Weights of a small GPT-style language model, trained from scratch on English Wikipedia.
Architecture: LayerNorm before and after each block, biases, untied embeddings, capped logits.
Training: a variant of Adam for these matrices, 93M tokens, 5692 steps.
Each number is 50 + 15 x the weight over its row's rms, rounded and kept within 0 to 99. Layers, rows and columns count from 0. The size before them is the row's rms in percent of the matrix's.

# k: layer 6 attention key, 64x96, rms 0.056, rows 32-63, columns 0-95
# q: layer 6 attention query, 64x96, rms 0.0621, rows 33-63, columns 0-95
# v: layer 6 attention value, 64x96, rms 0.0397, rows 32-36, columns 0-95
# o: layer 6 attention output (transposed), 64x96, rms 0.0662, rows 32-35, columns 0-95
k32 051:47 58 49 25 65 54 40 29 38 60 30 44 66 63 39 43 26 41 47 72 51 37 23 39 50 64 46 23 72 41 58 49 46 69 66 54 82 57 59 56 36 48 67 59 68 29 31 48 23 33 70 74 44 66 64 47 26 72 20 56 53 47 41 61 36 49 66 50 58 35 51 43 38 34 74 38 53 63 49 30 71 40 73 48 35 56 47 53 67 76 26 62 71 78 51 57
q33 053:40 57 72 63 37 68 55 42 47 37 59 50 54 44 45 37 55 65 58 19 24 46 64 63 35 78 47 42 28 50 56 51 73 42 31 36 46 50 45 58 61 17 23 39 51 84 00 52 28 49 24 46 77 64 50 40 75 47 55 27 57 64 53 37 36 63 26 53 50 52 28 40 37 57 47 43 55 68 56 38 35 71 37 39 53 55 23 47 47 53 68 46 56 53 45 71
k33 052:59 43 30 40 59 55 31 50 54 55 17 36 58 57 47 47 25 52 45 88 72 49 30 50 58 55 36 32 79 46 52 33 43 66 33 60 50 32 72 45 51 68 75 39 60 30 76 48 67 34 74 43 30 53 61 60 45 48 49 71 48 47 29 70 52 32 39 43 55 31 54 58 53 23 77 59 52 61 36 74 36 26 81 60 42 48 67 56 47 58 21 52 61 65 30 38
q34 049:47 75 56 33 55 64 65 41 42 71 55 55 45 47 56 33 64 67 69 31 50 42 47 63 58 55 36 52 19 51 60 42 66 29 35 58 43 50 39 74 28 36 36 43 36 55 44 46 60 51 48 47 68 57 28 49 31 44 65 31 07 66 59 32 25 69 56 29 56 79 46 39 39 64 65 23 52 28 52 20 53 68 36 59 51 44 59 31 66 91 61 44 29 53 61 36
k34 051:46 57 58 44 51 43 61 75 61 32 85 57 33 43 66 58 27 18 52 30 61 51 66 51 51 38 48 50 27 62 41 45 32 53 76 44 56 65 46 15 34 39 47 47 29 68 73 62 72 60 52 47 63 36 73 49 63 51 49 53 50 46 74 25 58 40 42 40 51 40 46 57 43 74 57 47 68 23 67 74 52 86 49 49 63 49 81 43 39 52 30 37 43 16 61 38
q35 065:40 38 24 55 60 43 53 45 54 57 47 46 37 47 37 49 39 27 27 99 59 48 57 43 58 52 58 66 60 32 37 40 55 86 80 71 57 35 61 29 34 55 63 44 50 49 82 36 65 44 74 57 30 55 54 62 22 56 32 70 63 59 51 62 58 25 70 63 48 32 54 52 78 40 58 50 51 38 33 78 52 56 64 47 37 42 61 47 51 38 42 58 42 60 71 32
k35 064:56 24 49 75 48 51 61 54 48 38 71 32 45 47 53 73 69 54 86 77 56 42 55 57 44 57 51 53 72 48 45 54 68 50 04 57 46 39 35 57 68 60 52 52 65 21 46 43 34 41 59 45 66 55 46 61 54 40 26 62 47 41 00 31 54 50 51 51 78 45 50 60 64 42 35 58 52 81 33 41 43 32 50 48 49 49 30 61 47 68 89 65 59 48 34 42
q36 072:38 24 23 50 46 43 38 41 52 34 43 42 29 38 25 49 28 18 39 74 57 41 52 47 79 59 70 46 59 36 35 64 58 54 71 69 46 40 69 14 35 56 65 48 55 43 58 29 53 51 68 48 44 63 56 65 46 49 52 55 68 43 36 45 72 48 53 63 33 37 68 62 77 33 52 37 63 35 39 95 47 48 63 61 30 34 63 54 63 49 61 58 76 75 59 28
k36 085:39 31 37 84 42 42 58 35 42 50 27 14 46 69 52 74 50 47 67 77 36 39 54 42 62 66 40 81 55 32 47 38 76 64 47 53 22 42 72 29 39 46 54 57 56 48 47 22 57 40 67 43 55 40 33 72 48 45 23 73 66 32 28 55 42 25 57 65 70 44 53 48 56 31 49 28 43 79 54 73 38 42 65 52 31 34 63 64 54 43 53 71 53 49 44 48
q37 081:60 21 27 35 56 53 48 75 35 33 81 55 09 34 63 68 62 28 65 51 37 51 51 68 58 58 75 40 60 46 25 55 69 52 42 58 62 36 56 31 30 38 55 40 32 40 62 36 45 33 46 58 57 76 69 56 54 40 45 65 51 44 47 31 35 61 35 63 30 45 82 38 80 23 44 56 64 31 46 73 49 41 67 38 42 18 29 60 59 55 60 49 59 46 52 51
k37 076:47 59 45 73 61 67 70 40 43 47 27 36 75 63 26 49 25 60 51 82 43 39 32 22 47 42 49 74 57 29 57 60 44 55 53 66 40 34 51 42 76 65 37 74 58 49 38 60 29 59 63 35 37 43 25 45 34 44 30 66 62 50 52 34 80 11 63 49 63 29 37 60 52 47 51 28 46 83 19 58 44 43 46 45 35 47 68 51 63 66 54 55 49 66 39 39
q38 073:59 48 36 36 51 39 72 64 66 18 73 49 34 50 27 59 66 35 33 74 38 51 63 53 56 32 30 60 60 43 41 71 55 41 58 61 64 43 59 42 53 57 51 33 19 44 39 36 61 20 65 58 38 57 49 59 45 63 75 61 48 55 49 27 57 63 32 56 58 62 67 46 75 47 53 43 38 29 44 48 28 76 68 76 25 45 57 45 66 28 51 29 81 23 26 63
k38 070:34 41 32 70 54 36 61 65 71 70 44 25 53 45 50 49 63 45 40 63 41 60 30 24 70 68 55 55 54 54 29 39 36 60 58 65 30 22 93 56 36 49 65 53 59 63 49 52 47 28 66 62 10 44 69 63 51 37 27 48 49 66 55 36 34 53 42 83 65 58 33 77 52 31 56 46 63 51 54 51 51 65 63 29 29 22 56 52 36 41 55 76 45 56 65 59
q39 135:34 42 57 70 45 49 55 45 23 57 53 08 65 72 68 54 46 86 29 47 52 54 47 73 45 49 48 42 39 61 43 43 45 42 33 27 53 61 48 59 53 54 54 70 56 65 77 60 27 55 51 41 76 52 60 29 53 57 54 23 26 52 47 68 39 49 58 45 46 39 40 65 28 42 64 69 68 61 48 38 54 32 16 68 43 49 41 26 63 85 50 53 45 07 49 50
k39 118:27 51 68 49 49 43 72 54 40 60 40 53 62 56 55 59 21 52 51 35 76 51 87 62 46 42 78 36 46 46 58 55 31 56 45 27 94 61 17 56 72 42 50 48 47 55 45 63 43 45 34 45 69 43 11 35 62 66 58 46 34 45 46 27 62 73 61 34 22 32 47 21 45 65 62 46 53 42 45 50 40 70 32 46 41 51 48 57 56 70 41 54 42 16 37 49
q40 146:55 61 83 41 36 38 63 63 42 85 82 71 53 44 53 38 45 47 20 57 34 59 66 34 38 24 63 58 47 54 23 51 61 36 67 38 31 34 28 37 56 63 39 76 34 53 53 46 28 66 55 55 49 56 47 41 74 54 57 35 70 49 51 34 47 55 29 76 52 36 53 53 41 59 41 73 46 58 38 54 45 72 77 40 39 30 66 59 26 37 48 48 44 16 27 66
k40 148:29 70 24 30 46 43 53 72 65 66 88 46 66 48 65 43 46 44 42 41 41 53 69 38 29 46 54 36 43 51 33 85 51 34 79 43 55 29 27 36 65 57 36 55 60 58 33 61 42 46 43 31 52 72 67 36 48 52 47 52 50 47 62 75 46 65 55 76 65 44 19 69 49 58 65 66 65 46 54 64 54 65 52 13 55 48 76 61 57 53 57 28 33 23 32 49
q41 154:60 32 65 41 37 56 36 57 72 40 46 66 22 82 60 58 56 50 26 62 31 48 62 64 61 65 60 59 75 61 72 33 43 68 69 50 34 37 76 31 32 31 64 44 61 69 66 25 49 45 77 56 72 34 70 77 47 23 35 37 58 45 17 66 47 28 59 33 30 52 44 58 48 54 33 37 40 34 33 61 59 52 50 49 34 41 46 44 39 55 66 54 68 55 68 35
k41 150:87 20 65 59 23 75 39 72 64 51 31 43 31 44 40 61 52 58 47 60 35 12 56 49 69 59 52 47 67 57 81 38 43 55 52 35 63 64 63 45 41 56 52 41 46 42 33 37 71 56 71 56 53 40 39 69 42 44 48 67 30 44 66 75 38 60 87 40 34 38 25 56 29 55 55 33 50 56 51 65 28 54 60 59 45 46 65 52 45 20 41 76 53 69 40 37
q42 149:39 46 69 45 26 50 24 46 36 56 60 37 54 83 60 46 46 73 53 31 37 61 67 29 54 58 71 61 68 38 56 57 35 40 30 78 52 60 53 71 45 71 45 68 71 52 49 36 58 38 69 11 67 43 48 56 57 50 41 14 65 52 47 63 51 63 41 26 55 69 44 57 38 60 41 46 63 55 52 40 48 34 46 78 41 30 28 69 49 30 63 94 37 45 49 43
k42 143:44 60 41 50 47 49 57 54 54 70 61 49 73 50 39 66 61 58 67 47 89 44 38 36 25 34 61 50 79 30 77 57 25 45 41 57 72 44 51 87 42 50 45 65 29 66 22 54 34 47 51 34 70 64 38 48 57 37 55 25 25 81 60 53 78 46 50 29 42 42 51 42 76 63 52 44 90 46 35 66 44 35 65 45 55 44 54 57 53 39 68 65 49 33 64 43
q43 146:35 59 48 45 46 61 62 30 47 62 36 45 68 58 38 60 49 60 55 24 50 46 66 52 71 40 09 78 55 11 40 48 39 55 74 47 48 48 51 69 60 72 37 37 68 33 67 71 45 40 42 68 18 64 38 41 42 67 46 46 38 38 63 55 39 54 23 27 55 68 59 49 78 69 38 37 66 59 60 66 62 47 25 65 77 29 55 25 70 56 40 48 35 57 45 49
k43 143:39 63 36 54 44 78 36 55 36 34 56 56 77 65 51 44 69 52 53 49 59 59 64 53 62 38 26 68 40 48 33 55 39 23 55 40 56 71 51 73 53 47 19 16 58 45 70 40 56 55 44 55 19 67 25 69 51 48 60 37 62 42 44 48 41 30 13 44 57 63 46 37 33 38 63 47 46 57 45 58 62 28 36 79 60 33 82 47 49 50 71 26 51 50 85 35
q44 147:52 75 38 25 64 43 60 63 50 21 49 55 48 36 59 43 55 79 51 61 52 32 61 43 36 14 71 58 64 46 51 60 81 70 52 51 43 79 56 18 57 35 42 42 48 62 67 54 53 37 44 27 57 65 27 26 66 46 45 54 43 28 52 55 39 60 60 63 69 67 48 32 39 25 43 43 72 46 21 64 57 62 50 74 48 12 56 62 56 43 33 26 48 51 63 36
k44 163:44 92 37 37 38 35 73 40 47 45 31 65 22 37 76 54 42 67 65 41 69 36 67 58 59 44 62 51 41 43 44 28 60 54 45 48 59 48 60 40 47 64 28 87 50 57 54 66 54 44 55 25 44 63 62 26 67 59 30 71 40 25 35 65 32 36 58 57 61 55 56 54 47 50 45 60 51 53 44 38 55 41 35 79 24 25 77 65 21 57 37 55 47 50 81 63
q45 167:57 61 45 54 43 65 26 43 50 46 57 65 35 34 62 33 54 27 81 35 60 20 35 35 68 73 64 42 61 50 27 48 64 78 41 46 58 60 64 31 49 45 37 36 71 47 40 52 35 68 59 39 53 26 52 37 44 41 27 36 75 37 67 53 53 58 56 20 61 60 70 31 40 51 30 53 31 52 61 47 64 59 59 62 54 18 60 84 28 34 39 57 50 35 83 52
k45 142:67 75 41 50 45 41 63 51 41 56 48 54 41 40 63 70 57 36 51 43 67 25 41 33 33 65 46 48 63 43 43 54 82 53 34 57 39 67 50 54 57 71 19 20 59 53 43 99 46 72 64 67 73 39 64 46 48 32 42 32 32 42 46 82 65 42 58 54 21 36 40 55 55 45 38 50 54 49 52 51 34 33 49 63 42 32 47 44 44 41 53 73 69 63 29 49
q46 170:44 16 44 79 63 40 56 59 27 60 58 38 32 59 44 48 65 27 69 46 78 28 49 63 35 37 56 43 44 34 25 58 59 41 37 53 56 37 58 78 70 53 21 52 56 39 37 44 32 38 72 31 52 36 68 33 20 77 56 53 36 50 69 61 48 50 38 44 66 53 69 72 62 59 52 55 56 62 60 49 28 35 62 59 52 61 72 76 52 35 36 52 57 43 69 88
k46 145:48 35 59 54 62 53 62 57 28 46 56 40 53 63 47 40 52 19 64 46 69 73 27 42 62 51 64 60 50 40 28 59 56 52 97 53 59 51 39 56 66 63 56 17 51 61 61 47 43 42 32 11 89 62 42 56 56 44 43 01 37 51 48 61 61 38 35 59 73 49 72 47 55 51 69 57 35 62 60 48 39 32 39 42 20 37 29 72 48 48 46 51 62 41 44 62
q47 159:49 65 39 42 75 43 51 51 73 41 33 26 56 45 63 62 61 59 32 48 70 47 37 69 45 25 37 63 58 41 60 73 51 74 51 39 65 34 39 61 68 37 88 54 50 73 54 70 36 22 60 41 53 41 32 85 31 74 50 62 64 48 43 45 23 73 70 28 65 65 42 62 26 49 53 65 34 32 69 59 64 60 40 50 24 37 45 44 74 50 47 43 40 49 60 41
k47 148:50 50 57 35 43 51 54 60 48 47 20 66 31 29 40 61 43 49 59 59 50 73 36 65 45 41 39 25 52 48 44 47 13 54 63 39 89 41 61 47 83 45 51 64 61 47 60 56 66 57 67 59 57 48 35 69 26 69 45 44 51 69 48 27 41 71 61 78 30 69 76 43 24 27 44 59 62 34 56 60 48 29 57 65 24 29 68 52 50 80 48 38 43 67 70 48
q48 042:80 64 21 26 48 40 85 68 15 17 57 42 29 52 53 42 64 58 49 42 75 44 39 88 56 39 18 63 43 54 25 31 61 60 32 55 51 47 75 65 45 47 56 50 39 47 68 51 59 67 35 54 67 33 27 52 40 55 70 60 23 48 41 38 56 47 57 56 33 71 46 31 56 54 49 47 47 54 46 24 38 52 35 38 59 38 44 43 46 70 37 38 30 43 38 37
k48 039:65 26 55 54 27 49 37 42 60 41 46 30 60 71 77 63 42 36 46 43 30 65 72 51 49 69 30 43 67 49 60 38 28 49 49 40 39 43 55 48 53 04 70 42 49 52 42 39 38 46 73 40 56 56 57 54 73 45 38 47 41 40 48 65 25 56 32 39 62 48 57 54 38 44 73 67 64 33 66 98 64 57 65 46 73 51 83 44 30 23 46 50 74 66 51 38
q49 041:52 54 25 41 50 60 75 35 70 41 67 39 46 38 64 41 82 48 39 37 58 46 33 77 71 57 53 41 38 61 35 44 69 58 55 88 55 53 34 61 47 55 36 55 59 34 63 45 56 77 51 42 63 22 49 47 33 46 36 59 12 59 72 39 34 36 33 61 64 65 48 24 25 61 47 38 61 40 40 31 55 72 56 73 74 44 49 44 68 61 77 48 68 25 59 42
k49 050:37 58 54 22 50 66 41 66 52 50 57 45 40 62 57 48 46 27 49 23 55 53 67 67 68 31 57 44 39 60 57 43 26 30 51 34 46 46 58 44 28 26 83 51 18 70 74 64 73 49 59 46 50 76 52 63 65 46 67 51 42 50 76 48 46 43 61 24 52 39 61 58 57 50 46 93 58 36 71 66 34 69 68 48 49 31 60 81 45 39 25 44 27 45 65 43
q50 044:52 45 30 41 74 30 54 51 56 66 32 59 61 34 60 47 72 21 18 71 35 37 57 37 43 48 39 43 52 49 36 52 33 62 59 51 65 42 61 24 48 70 65 41 65 65 65 50 63 37 64 44 66 54 35 37 07 57 30 61 52 56 44 62 33 24 85 47 43 43 75 46 56 37 27 67 47 37 42 52 47 52 62 62 65 37 70 73 75 47 47 46 48 37 67 14
k50 051:44 48 74 19 45 60 45 54 21 49 71 63 58 48 56 48 47 60 67 51 78 61 50 47 45 43 63 62 33 56 59 67 57 55 56 54 42 60 23 73 23 16 42 47 26 47 37 55 32 32 25 44 46 44 53 13 73 57 53 36 34 57 44 46 53 77 49 60 49 61 36 67 92 80 65 37 56 25 50 39 53 66 51 43 47 70 41 46 43 74 46 56 55 38 62 76
q51 053:48 44 42 59 45 38 38 46 62 51 37 32 64 48 02 49 33 28 35 56 56 65 37 44 57 45 46 16 61 53 52 60 32 64 51 63 48 53 66 59 58 76 75 47 70 52 44 58 57 35 73 44 48 31 72 69 44 55 34 38 82 47 50 36 97 32 69 44 35 18 54 55 69 39 47 57 42 64 55 72 56 43 66 65 31 62 65 45 61 35 56 66 68 72 56 57
k51 064:52 43 24 59 44 40 44 37 42 41 26 47 58 62 53 60 29 36 44 94 34 31 50 46 68 36 28 68 87 41 66 40 54 78 59 61 36 32 66 44 23 70 64 66 54 34 68 18 53 53 66 46 35 70 52 36 36 56 40 76 51 45 32 73 44 32 43 66 75 30 50 61 53 27 43 39 51 63 56 59 52 39 80 72 50 42 48 49 54 36 39 57 39 63 42 49
q52 057:38 66 56 65 24 40 65 40 54 57 28 51 74 34 08 43 26 56 58 58 20 59 51 55 55 38 29 42 59 39 59 37 44 73 50 41 31 80 39 50 49 62 48 40 70 45 41 59 40 62 44 41 30 42 64 59 48 78 40 18 65 69 55 34 68 25 54 39 35 33 42 58 29 44 57 62 59 56 59 60 60 62 50 49 63 60 62 56 57 28 38 73 39 96 53 39
k52 056:62 51 37 37 53 38 36 38 18 62 42 49 31 47 86 65 49 26 64 19 51 47 62 56 83 52 62 37 13 63 55 57 53 44 67 52 59 52 63 43 36 29 63 35 32 72 41 36 57 24 49 51 61 76 64 52 38 40 70 62 39 38 25 51 25 69 40 43 54 55 30 53 61 51 33 57 40 47 54 61 31 54 72 68 65 60 36 37 44 29 64 42 50 51 76 79
q53 068:60 34 33 43 51 35 51 45 46 45 28 54 31 16 19 46 49 14 50 74 26 62 55 36 70 40 32 56 51 20 47 44 69 59 54 61 46 33 51 29 47 36 61 31 51 50 36 36 36 53 61 58 19 49 72 80 45 60 62 52 50 58 38 48 60 47 57 60 41 39 63 61 71 39 74 41 37 52 50 68 60 92 73 54 33 53 53 52 67 25 33 53 59 79 53 63
k53 076:66 41 38 61 38 40 20 56 30 39 36 37 34 73 77 77 76 55 82 59 35 54 76 44 62 51 31 70 51 50 46 54 79 76 45 54 34 55 89 32 34 31 65 56 43 36 54 32 72 48 60 50 68 57 56 66 56 42 48 62 59 28 28 63 42 28 48 42 55 43 51 66 40 21 46 40 55 75 52 66 59 35 62 62 43 47 45 33 62 29 50 56 58 65 44 68
q54 081:57 48 27 66 46 51 30 52 69 45 29 47 37 40 33 35 29 59 63 74 73 43 62 56 88 56 50 52 43 44 39 23 53 66 61 39 51 73 71 38 29 38 53 35 61 37 54 18 47 51 41 49 58 53 57 53 50 43 39 49 44 58 47 44 80 03 69 36 36 51 59 43 50 40 59 28 65 33 40 60 49 49 51 51 68 58 36 08 58 64 47 50 70 80 57 24
k54 087:60 34 41 68 27 67 59 48 29 54 28 39 38 68 57 73 73 50 73 55 35 38 55 40 68 70 50 74 43 50 80 32 43 54 59 71 42 66 68 32 42 05 51 50 44 36 59 42 49 39 50 31 45 57 41 73 30 58 48 67 59 50 28 49 33 29 54 58 64 46 41 45 42 14 51 19 57 61 45 53 49 45 47 66 42 33 47 38 77 33 64 42 73 78 58 47
q55 081:56 78 77 47 65 39 70 68 92 57 54 80 50 35 41 18 61 36 53 47 32 55 59 16 46 40 42 64 48 60 50 26 44 50 63 47 42 46 43 67 56 41 35 37 43 35 33 63 56 31 32 74 48 45 26 29 52 52 66 63 67 59 56 40 59 44 48 65 70 55 38 32 69 89 49 46 50 45 53 28 51 76 49 39 40 48 74 60 59 32 50 31 25 51 53 42
k55 106:51 34 52 40 48 75 67 33 53 63 45 58 55 47 49 30 27 53 37 58 65 41 58 66 55 48 66 39 47 46 65 52 35 48 34 39 92 56 16 70 68 62 39 49 60 67 58 48 35 68 31 67 55 41 20 39 42 87 55 29 34 73 53 29 63 62 56 41 52 43 57 29 63 70 60 50 36 34 27 40 43 65 40 43 60 49 67 41 50 82 52 51 59 15 37 24
q56 113:64 45 60 61 67 41 36 58 89 50 43 52 57 54 34 44 69 66 42 45 27 71 29 56 51 36 42 53 45 29 73 27 44 46 26 46 39 64 33 58 54 38 70 40 53 50 61 60 60 73 37 52 92 26 57 58 49 46 56 32 09 51 62 46 67 50 65 39 43 60 31 26 38 63 30 51 78 75 53 22 74 70 27 43 40 49 58 41 46 67 55 49 54 53 68 55
k56 102:68 59 54 25 62 27 46 67 67 67 50 44 51 33 51 19 30 52 18 49 59 84 86 55 69 39 67 34 49 48 30 33 66 52 48 51 53 32 33 64 48 57 35 49 61 39 35 56 49 63 28 62 73 73 65 29 56 83 49 41 60 69 66 44 48 60 71 37 40 39 14 53 63 46 56 59 49 48 27 45 66 70 47 39 61 58 66 41 57 65 53 54 40 26 34 52
q57 178:52 72 57 52 52 52 36 45 70 57 55 73 69 39 45 30 65 33 40 52 50 47 52 27 36 69 36 33 48 43 51 89 55 48 71 55 34 18 57 75 59 49 53 60 58 46 53 57 74 55 31 48 66 39 62 67 40 65 45 37 40 38 48 18 50 59 44 68 70 78 52 74 57 69 19 34 63 62 29 68 29 35 49 64 50 31 41 38 47 26 23 79 49 42 46 38
k57 143:49 63 52 60 66 43 44 38 65 76 46 60 43 42 32 41 79 28 32 40 54 31 86 51 39 40 33 65 76 53 65 76 44 49 49 47 47 35 49 71 64 25 33 60 65 43 27 35 52 75 25 18 79 35 74 58 47 46 54 36 72 49 69 42 36 46 51 42 46 69 36 43 39 20 38 46 52 53 48 67 58 15 63 46 47 61 54 53 44 39 53 47 51 65 84 48
q58 134:30 53 40 47 30 43 43 45 27 43 75 48 85 73 22 79 37 69 38 33 54 34 45 54 63 57 41 52 50 34 51 53 48 41 54 71 26 46 61 34 57 65 59 60 56 73 76 30 89 57 38 56 51 51 68 47 78 32 47 45 27 29 53 31 50 60 65 36 25 36 34 60 41 32 15 47 71 65 25 51 65 51 37 69 64 49 56 42 44 49 42 41 55 56 48 59
k58 134:36 50 56 57 40 30 44 64 25 56 46 45 81 84 39 54 37 34 43 41 48 50 80 49 72 47 67 67 45 40 59 41 56 43 45 36 72 47 27 72 30 57 49 54 41 45 43 50 54 59 31 36 36 55 53 34 64 24 67 75 69 33 36 34 59 34 62 22 11 51 31 27 60 27 64 36 76 66 46 63 53 59 61 64 65 49 61 40 34 30 62 56 49 64 72 56
q59 138:57 68 51 41 13 63 40 20 60 40 37 44 58 24 70 61 18 51 76 25 23 61 63 44 59 49 53 58 51 51 49 38 63 59 33 30 43 63 45 67 28 39 49 66 36 28 57 55 32 73 55 42 49 71 34 32 44 30 42 56 46 67 77 61 69 42 36 29 62 63 50 56 56 61 72 58 32 60 66 38 42 61 43 67 49 63 33 37 41 67 38 71 18 65 34 50
k59 140:14 75 61 68 38 78 65 32 60 56 56 57 74 36 49 59 61 73 54 57 39 43 56 48 35 55 38 62 51 48 56 43 55 41 38 78 29 55 33 58 26 33 53 51 28 54 25 69 34 67 71 78 32 72 14 63 45 42 62 42 45 63 37 73 80 62 43 34 64 45 52 56 54 40 54 28 75 36 48 28 42 50 54 42 72 44 23 44 54 62 50 37 55 33 37 58
q60 152:56 63 56 51 44 49 65 32 51 68 55 59 36 27 75 63 50 38 67 54 43 58 73 42 47 52 43 41 58 81 40 32 53 11 40 47 39 27 61 39 58 46 43 67 55 29 41 48 37 21 14 61 60 55 55 78 57 62 53 20 57 54 52 42 69 43 51 74 46 46 43 60 32 48 43 54 46 50 72 56 72 50 68 84 29 71 63 39 48 47 67 64 10 49 29 37
k60 144:28 22 39 45 41 60 44 07 55 66 66 49 52 29 73 29 71 75 58 53 51 35 50 58 29 50 51 39 41 61 63 67 34 52 41 59 31 40 18 52 63 14 77 42 33 61 52 57 35 43 51 36 69 63 68 45 43 46 45 49 90 84 45 49 48 62 63 50 25 41 52 75 72 30 45 56 50 56 50 67 40 47 51 40 58 55 47 48 70 59 57 51 48 26 35 54
q61 141:58 32 45 94 81 60 53 39 62 53 48 32 69 61 75 31 42 67 44 54 57 52 43 34 42 65 65 45 53 83 45 53 66 31 47 42 57 67 64 25 40 59 43 46 46 36 56 42 73 56 17 68 61 36 52 26 50 56 41 65 32 46 49 44 70 42 59 58 50 53 45 36 45 48 55 52 56 39 40 40 19 29 49 64 74 46 38 25 49 45 37 59 77 60 49 03
k61 149:90 45 49 66 53 76 80 01 41 47 43 56 51 62 69 51 35 54 39 60 52 48 52 64 26 45 64 70 49 72 50 75 61 41 20 32 34 56 57 43 34 47 48 72 61 46 47 54 40 57 40 30 64 23 54 29 37 52 56 79 27 33 48 20 60 42 39 44 74 53 54 29 48 51 47 57 26 47 64 43 62 59 45 66 57 59 51 48 57 41 33 58 73 58 51 26
q62 151:53 53 75 58 53 75 08 32 49 71 52 63 71 60 64 60 26 21 13 37 56 65 53 57 77 65 42 38 57 49 16 48 50 45 50 25 74 52 47 33 60 49 67 27 80 67 49 78 56 48 47 58 45 35 56 63 34 30 49 22 54 39 47 49 52 54 53 44 17 62 47 33 39 62 37 56 30 55 54 47 53 55 48 48 72 53 70 58 45 50 37 42 52 49 55 26
k62 135:64 59 54 65 69 68 30 46 47 60 75 57 55 41 59 50 52 49 36 41 52 44 72 64 42 31 48 31 43 53 31 51 65 48 37 30 70 58 46 44 52 38 40 08 57 24 26 89 50 51 66 57 49 44 47 58 11 46 68 57 34 43 63 53 51 44 63 52 27 46 24 25 44 51 48 57 41 28 53 56 53 51 57 65 67 64 80 43 75 39 75 63 59 72 49 14
q63 167:41 49 74 35 55 71 25 46 27 31 31 58 65 66 76 59 34 47 36 69 23 56 64 66 46 58 73 69 51 42 24 58 30 26 53 36 59 42 53 81 37 39 39 77 42 43 52 69 45 39 80 50 52 64 65 43 27 56 54 57 47 30 49 56 26 31 32 47 54 65 72 48 61 65 59 33 47 26 24 71 42 48 57 27 54 53 43 58 62 52 43 46 57 66 23 34
k63 152:38 45 62 64 70 90 46 62 51 35 78 54 45 57 53 62 32 54 58 51 39 43 81 53 24 27 52 39 46 47 57 47 43 50 75 43 54 44 78 17 32 53 38 61 50 43 33 18 48 40 67 31 63 53 14 58 23 49 52 39 51 36 52 79 64 38 48 42 67 70 47 56 41 75 37 61 68 35 61 51 64 16 63 35 51 43 54 42 54 25 54 33 47 50 62 39
v32 116:25 53 24 38 61 40 56 69 55 55 52 30 65 64 65 62 64 73 33 11 56 26 41 44 50 63 51 58 70 58 38 33 58 33 37 38 64 44 58 50 48 47 58 43 54 75 53 53 50 70 77 35 57 60 54 52 64 69 37 48 58 49 20 38 64 67 46 34 52 64 73 73 17 75 22 66 18 45 37 42 53 58 81 46 55 55 52 26 55 49 57 56 62 72 66 42
o32 114:84 57 53 67 44 42 39 40 39 45 64 52 45 54 52 48 42 35 21 62 48 57 30 55 60 67 43 60 27 22 62 35 50 33 74 72 45 64 22 41 66 74 66 58 43 56 59 23 52 50 63 62 63 57 64 47 23 52 54 56 38 66 56 50 81 32 84 59 67 53 48 36 26 46 72 28 84 51 54 24 81 52 49 58 51 63 69 45 70 52 40 54 60 55 30 51
v33 109:31 44 60 33 41 53 27 58 66 39 60 45 55 41 85 49 72 58 67 48 36 50 31 67 53 60 51 59 79 23 63 53 90 50 41 69 48 80 41 56 53 41 46 42 66 23 60 28 72 36 63 52 66 22 43 41 22 46 47 56 73 49 45 44 46 39 42 39 65 51 31 21 50 17 34 47 70 60 70 21 46 52 54 39 38 35 64 29 46 46 40 45 57 45 52 58
o33 104:58 37 66 68 52 43 82 39 66 44 69 35 55 66 33 54 31 56 40 62 22 79 29 57 65 35 67 37 36 72 50 67 55 63 22 36 52 36 59 50 74 73 57 58 64 40 39 69 71 51 39 41 53 48 42 33 74 41 30 46 34 57 50 69 50 75 41 33 58 39 27 67 33 80 55 59 59 46 60 76 34 42 42 75 52 48 53 78 72 54 29 52 50 70 53 58
v34 117:68 74 46 73 55 56 38 66 36 57 41 63 70 24 42 61 27 46 39 48 16 53 48 25 46 48 46 78 57 75 52 43 60 64 35 28 37 45 35 36 32 41 61 53 34 54 28 47 59 45 63 28 68 57 46 56 37 82 52 36 42 52 81 36 48 66 32 42 25 51 69 76 71 40 47 77 47 56 51 54 69 64 46 59 56 14 39 68 24 41 54 52 38 56 45 54
o34 112:54 56 44 84 59 63 55 44 66 26 29 57 99 63 74 40 56 66 47 40 40 58 71 33 50 58 42 35 47 33 64 53 52 47 46 57 57 27 45 45 50 66 23 67 56 30 70 43 13 70 38 49 44 36 74 75 61 72 60 56 51 20 44 77 46 46 65 48 55 56 66 51 71 40 64 49 51 47 69 23 38 43 48 37 54 55 54 42 52 65 42 17 53 63 42 60
v35 115:61 63 54 53 45 75 51 45 42 54 21 42 35 61 72 54 61 59 60 36 80 51 44 93 46 60 31 52 64 64 52 32 63 39 39 35 47 22 54 54 21 65 58 42 31 87 51 35 68 67 30 69 60 47 46 54 46 38 63 39 58 40 42 47 39 55 27 63 55 60 38 45 53 20 54 48 67 34 56 68 69 61 63 35 33 46 56 71 63 13 61 51 26 48 30 42
o35 112:31 34 65 42 36 19 75 59 53 36 76 55 27 37 47 40 40 58 51 33 33 60 47 61 45 54 55 63 71 68 56 66 53 44 57 37 66 56 24 45 69 54 55 50 54 26 39 51 22 63 56 64 48 37 49 59 41 40 15 61 41 48 17 61 15 26 72 45 66 71 67 24 54 49 32 70 43 57 53 54 63 61 51 75 56 51 64 34 37 53 17 47 71 44 41 62
v36 114:69 53 27 14 46 54 22 43 25 52 33 42 56 50 48 40 64 69 66 47 37 32 56 52 54 55 53 32 71 73 39 65 48 21 52 78 47 69 55 73 52 62 41 66 21 61 70 24 77 78 73 37 65 43 48 72 42 55 70 56 54 33 39 41 38 56 51 54 56 47 54 57 40 54 57 54 55 35 32 54 57 39 10 45 63 39 68 72 51 40 43 49 68 61 26 36